Part of a small language model's weights.
Architecture: RMSNorm before each block, rotary positions, untied embeddings.
Training: a variant of Adam for these matrices, 4468 steps.
Each number is 128 + 32 x the weight over its row's rms, rounded and kept within 0 to 255. Layers, rows and columns count from 0. Numbers have three digits each. The size before them is the row's rms in percent of the matrix's.

# up: layer 6 MLP up, 320x192, rms 0.064, rows 283-319, columns 48-95
# down: layer 6 MLP down (transposed), 320x192, rms 0.0624, rows 283-319, columns 48-95
# gate: layer 6 MLP gate, 320x192, rms 0.0697, rows 284-319, columns 48-95
up283 103:099125158126119083125090125105077111103103116140116127091119142157133129100133122132034160183175086165124148128114120100092089151134157150124095
down283 102:127157127114118129089140111171128172170108098098094133103139066091155138174139085173174102186150097176119092171155143147158142134137132070173129
gate284 099:137084112115188147150070099104113169132153149115149108076160114089170120110124171193148106147112125086138132051107144120094035151161149167166159
up284 102:150139117105103136128148175166179135104145142096191145106124089095142112090107114159183105162103128107113105116136105131192087174146107112158095
down284 101:164096160076162103189090084195096128116077108133170134115127119098150136107145111176101147161131136140084147172167117070150090112120113160108144
gate285 094:127101157090137113095121117150143130150216119124100108162135106124146204104083180099063121099122175126133110134163173164104090108134090101121130
up285 096:106087207128127180116147130102095129195151167142094160131159098117161187118137147136128126162078125088147070118102110138135128123159102129186182
down285 098:109096143126143177061169093098120152128177112120106156109109135052121130107090105181035165134089145135113108131126081154099111117139139129132123
gate286 101:135154147144160084121130150134106111125104129136128069174098131155138151107167162202107098107148103092095107081098074108137153161142154095123076
up286 104:142104075105019084120080097152092116201165139103134161182144122095133114159140164128121153115115120124100122145112103146130120144169106101119141
down286 105:125142035131178130121102128128193154086110162083117156165105118126134125093110176101084127157180118129158144066105143129143157150190156163101128
gate287 107:104129148097129105133118067133192065116125150118152146138148153128114146132175135133141141111097138097176145148152074111120110017117170150128089
up287 103:143133155159137115135148145141079109147148188131172151134098104143140140158098148138122094141094154077113128173124143166056105086124171180159109
down287 100:099132143099161133128177109135179135090063092151131164167075093171076129106145053135095100155117148135090130130151069100107189135086063126090108
gate288 101:124079124122073128144140155110119137151183131106149120127139087091162108073129146184123079174065126118109117128188126099129153122132149109099155
up288 100:155136166130105120117105161129101121101124132133133066132098083128124101123103171097098148129154101144087177155140161058067141173137144123091143
down288 099:141114150165101172128173091154134081173160170209112122104124117137112125114137119147138142145155126165092159128117202063191186118142152161158120
gate289 107:124130156145121140125072052145136100117157160086110109061118141095161132173121099115122107096160139092135144107172125125116132089146113165169135
up289 111:106116147169112103077126149116164147155084175070112086076122117087147217181057133129101141118117042124121106122172113116140144122152128160118121
down289 111:164123090090132142105152069111088129213148145152167109107114116195138083093143107226147152153111163141169134134109122141094129077108161107136170
gate290 090:186132100162113086103175155044076135113170156161199088155106125102154121147099079163066139122102133161120117131152197072088131150165174103126085
up290 091:075069087107066126144080112145154129175081128092163132136143152111116103123137101123129084111110064153090113084161188094133121146157134116182111
down290 093:122179079065130143123136135094141140140184078142121076126138092128169112183180179174083119150142141118134196139128121072171094113159150117141096
gate291 095:173098190134108084122136181091135112104099092077122153109150145147154170146186079142154137170110104136138152100105145159047178153135118125187088
up291 096:117174144152184143124119186156117101143091044132079163099143056103138111126149130075128095159068093095079107123115116078175078120119134114105177
down291 099:098071198144039098144131146099134093171165130165161123150132146186095127155127171113100163097132086188168086115180102097134149192168107109104151
gate292 096:139101207112120154092088121164126147183163134144129143124100137136165154103155164103116135122138140074133108092172127075113105168157147015089201
up292 099:155126082153103079118142079119158108134182111086111095078082074105108107166187117159171122064161172040092109111119140191116130165143171103089131
down292 099:181140057107114140141128091098146161077149115090094126105144111129038091147215135079108107134132135086160133113117117174056117153136135069148122
gate293 106:132098120164166125106137124176105112146120124139174139098058194111159117086117126131114163177169088089133110063171129153172083102119110179204145
up293 104:163076130151129123169163137164126142158182093123122123175129171119118075126097113120128150124202184202164155140178149173145162146163116166189146
down293 104:119149073088122162140122140133157082122115064111142126165126060122137073154152133175122087084073113109123106181052117094115076143089163116126161
gate294 096:099122155102122082151123119131072154098084128133154115115130113118094166146100097145090154100131114144186146166142173197074059107121098146134107
up294 099:169133102143134140085109150040108094136179122114172081126131147135097142122093075110149095120143158167142117127142159122107083164192159140163151
down294 100:124120131124127123103133154162127174161132121147090105167134058160105138067097157186091115156173116097175091102109138086198171154129075137169120
gate295 107:129091131109121109121046097187179162139133155096168066168066123155170157090130085150103101136150134140132057131176130161162112121171107130160166
up295 100:126096137145109150139126111131116112117113172075135113114144072189110117142081109120117135119143141124064094163106082112096155131148215105132094
down295 102:159149125174144110141185147108125110159102152137160123080111133171093087154103159115142085106081128051156086170102081129153180146114162183094074
gate296 110:132125183099135118060118151159170136179114154122137072114072095157124102097140153151130054105136061118166158130116112133053061125058155121149115
up296 105:193106156121139168151099140151104042084084079174104143127130127124125178172148221120118165136179166148093139118178100097074084098154102109082129
down296 108:122154158115105135114102118111174100146089137171138141160087129143141185076112086146168171145185136102140127118090161170100130117128118087146097
gate297 090:128086121148088151098128160116092147190130196109121159087173140083110167075177161194177146172147054095149147125064084111154140109117135125136095
up297 094:059136145153096149110105157151166097165145147095169151108114144134101159143197145123111145121134120142135121138156123126159130102122137083077070
down297 094:160072103168135129121173142142135113105152107080060165108141128160141088061113117175100128081064104158132113145105129050098114117139112103133131
gate298 092:079115080146110096148131088145131076130154123145172146190130134125152128124127075152124132094121145152153112117158094142124122065126144127162144
up298 091:081071111158122120113137070141122062073099096112153170116172135174082118144150116102112151119136128097100189126178112112117143098138175090172132
down298 095:137156080174128121177075154095160134136095064105147157131173184138086113144139103069123156097053100157082168101130102109058117090107132078050091
gate299 095:089121165080071141098116119148202128156123175145131119121084113153089160080099126123171159211094111160137096111104186077187145138071134053121123
up299 099:101113097107117193124179061127160106177046091115085074168116167091145112166140109124166136139092151129154117141146139123142128105133125119117154
down299 097:118150101105087095085163137118140120122131136118165107147131115133129106105145089133169107105158106135152170136173117150185103148162165058141124
gate300 101:123075187179136157125145131131110138167080197186139151146119087160159141098100164142111145097110134092118111135091105034145113079115187124125102
up300 098:112045122149159107151145101104117114137112101151101122110167152116144063102131086146145070092059125137155157221151136128077182135200117152115100
down300 101:097094137127184163150193102101036144134142144107102137180052122124021123133144195123141109096126101115084125168182147142140139143191113104116113
gate301 103:209066158072121172097106185071080120124142098169106162125130100090155119138192110143124136149061171172119153078165161124150154153157126098135140
up301 109:124113141184105125155135182124072123114120128112131149140081115141143155127133128184136118140151124180142131060104166133127115153154079138156185
down301 107:099149110173086065137150148155090202176145127152100117110111056068156174150154152114127128126123116123148105140197129102105124189163126066150167
gate302 099:067182103186155145179086200142080124117146105155117168137142140118160136140127069109106139105139089159124106123095130169178173150131057149157168
up302 106:107178090077078134152150106111124106103069178156066137138102093054160176130081155111118130150146137159184091183081115123116105128154099166132076
down302 102:167077134148116104196122104117132107178076176099145089105075152191110180137145143099112126128168159107142159136093180120120090157123136191168105
gate303 096:104061123155141128119129161146079148119126131144075104130134098141153151093104162141133140179159111134082100093109114031138137129135173135099167
up303 098:086132077142155147133140152155148171134093069156155171146086102146114136092100113114097073138171116123163124136172114105179135149143095100103200
down303 100:155096154103138136109120151101193136149175124116195108156159105109155157125171154182136098148100147079103162167124099140097088095089103089073127
gate304 109:137087168144178118105115131153093154183183154137079106101099117150179135130152123172103093125162086149115063114132103121082080120148146145082108
up304 103:082066122108112203160111096107107154106106165120147179118099097132138163192148076148132120143081118155126100128086111107151126107138124079064141
down304 104:112128064129127118084120088113101145112135168172089169162122115170097063158112076095140175139098068166102070171132171131191094105076140173143071
gate305 108:196088144078166155086078134156081135129111118082093118137144140099165136108108149138101128123081152157107111097105081106059128113112101109112128
up305 105:078144179091135160089129115215113174143150100156132165133099118144156085128154151158131079123112145128098104103201121122109066141060155138126131
down305 104:153118083190144104124162147101166120138107141125109128152172146098083163112105129172125161091181079156145113131117100180113133124118078196217153
gate306 102:130118121136125081108150157108151094163162060150150107114159143098181104177150085153151116201138138164160048168099163166153115147142144152164145
up306 098:172115134054137129144159168156110126114161167162094120105116082125145149069097180175083106134137099117130091132115074123107103156182092083060051
down306 103:160121112109167092106111093125143178124096145135135057070140149145116151108096152194159133127145122112146114128074096138156089155141139115126132
gate307 105:107126175128131091089089073112160127162136177186165153126126172152159107134049092191148148142133094170056091095111169140109060113107102159218199
up307 100:183133106168126116074135115162140155117137090110104127165125150171126107086118124167139133141079101168082143109135148146118117120103103094110146
down307 102:192104153099149126158102113154184086140116130112118112147167104092151164050101105173142138156148100124062140128109084100125154172136111084096131
gate308 100:081121125138152156095151143153128118115119152190172176108103145109192155117163168120110129182096132116089089150165072096114133102107171140100091
up308 108:149117110099192159075126096138152110091077119119088110055138119120172131174148143129087160173099049186121102117129122075066117107161092143135171
down308 106:155084143123174152179092086144164111141147077174082131150092117137166154127126172118150100154157106158119126105213167160143052099194091121117147
gate309 097:113127161124193150072062049142107139075118136101101079124145167105138087106107116145053120131131097111078141142144058123132139145148092165150153
up309 102:066082144112130124131135096106073172089109127134094102164145133132111142141162103143217127095181067115061109109146164120141105116145111168152132
down309 104:167155116140157095138121077186187131159126128156099098163139100134123175026114137085094113122177124111122160091110109147118114164182182153121112
gate310 105:065158125162132136126134098239165098128155185080164072129106155138130146095127140132150120105184148119162128083120154146161128106109129134151136
up310 109:120097198150121187110072126191153118164088127083128122102161108103100115114116099158137177083156079175186122124060158147135153067140108081113154
down310 107:174132143132168155142148151128121117166139058138149171170114139092093153157138166144184165140067075134065162077137140164102109102146157133171084
gate311 099:108135091098223144128146081132114086146145102140131165124110136116125082053157125129108103086158154167176113107110101137137096066102092194136059
up311 104:089071123142093170146167141156118159178113160120141156131105090187141130125090121119179139156136107104105094092154079117187183144124114128142101
down311 103:109103150164141120137115161097239083095195107157173112087095138110122149132131123138100121107126109157091144122111146148098097138164161159124166
gate312 104:138132129131104076188094141143138161173173162151153089107113116109147176087152111108117108159223169148162132165138161174091099109100130081137095
up312 107:125088085117105099142184105083101106067087111163110127097135104060093144091084158152095115063094173111197174172137138098092190101052138130139170
down312 105:144176087159137072152085052104104110168076117147136131123127130115201144103075145100164128116082106150099170192151087133154170101087143127091117
gate313 104:149067205088168164088078153099120117129158145156104113132192117149132178114141157098145111132087114127138122083153182067031107171158130066119169
up313 099:113161086093109095090100083125108139093156111156151163108108187028151136119100120133145152102072159191151102194166110090109136062099120160129164
down313 102:147144144079143121156154108151136119124087144197122147163135102177095150137154106106081106107097112212182090101165146133137117113164091114144152
gate314 094:136143151134119146135103097091099124125101124139171145179116112095167106110090135139104107147187076141097134144141101115110148146129114115084152
up314 099:152150133146178132103192103134116137144076129144137152058116102136143194079148207108088121094134139118120107131107087135165062104121115144118137
down314 100:128135032120085130155143152174150127128125119171191120126127142141168121124136091107078132171119123073069131113126133154177164110150070097089112
gate315 097:153173124070150145160134132114103129094105136145091153107128160080138159177135178177155056142163108094153093172146140160166115082126110130081116
up315 101:142122114131126102099146174190117145087140215136142101139142095124076204081144198149085131119135115155135107153102100099129164095152129051094086
down315 102:046196118144136183090157105161068139041139129125138172077118061125127146103122119103101122137149074150128096156151126104149164149129111135141159
gate316 093:081142154084123140165076095146157075097114115185102136100131117147146168172139104093149148167158128180136129155073080152163147084122067117187120
up316 095:099107098116129171161171107183165173167112145142087083135185139113117147161095171126164121129119142123062115118089081147209084100093117064062114
down316 098:139147122103161073114103109115095149108089160120112167122152129129096168127140166210124144139076150098121146116064130114160085174158116111164141
gate317 110:180086106027078106125069121098120135128140126087088056131102139184194151124126097168109098146151155138115121059163154137132128149127113113103137
up317 100:165081135127056088112139166161152087182146130094128139098068161207123082174165157160149085109179129154104123068105119128150136189126060153137134
down317 100:115150065182128100173189122076137097116101175109132079133169109093100131140084116140148199096100152111120198186126102083119090132128119105134051
gate318 097:151119141082178146029156151098179115087108102114103119129179151098106139152100153145073182180152153106116198114151072085068143120098150149122084
up318 098:152047090108113163099127117110103148145111140137129120101151122103154190110175123161158124148100133182086100140123192073080097132095115128120126
down318 100:108124119131161113112141115112107148119096088134131152082112111147097138140120086167082118099150170166126101144160121176083173152172164134154101
gate319 110:172129177094127135039105089162121148137116156129177119157102132153136112097100103131095060128116114082154170134154122140079074114126138124121220
up319 107:082072111150156184141122117134132078076159116187119147118079106180135166099095123111094155204082112166138048054166130093138141131134111108135148
down319 110:056130133170134131114167089122169150075174041179134166134040180129135127170124142132095061172125131074087111115141162168096134156118145092151225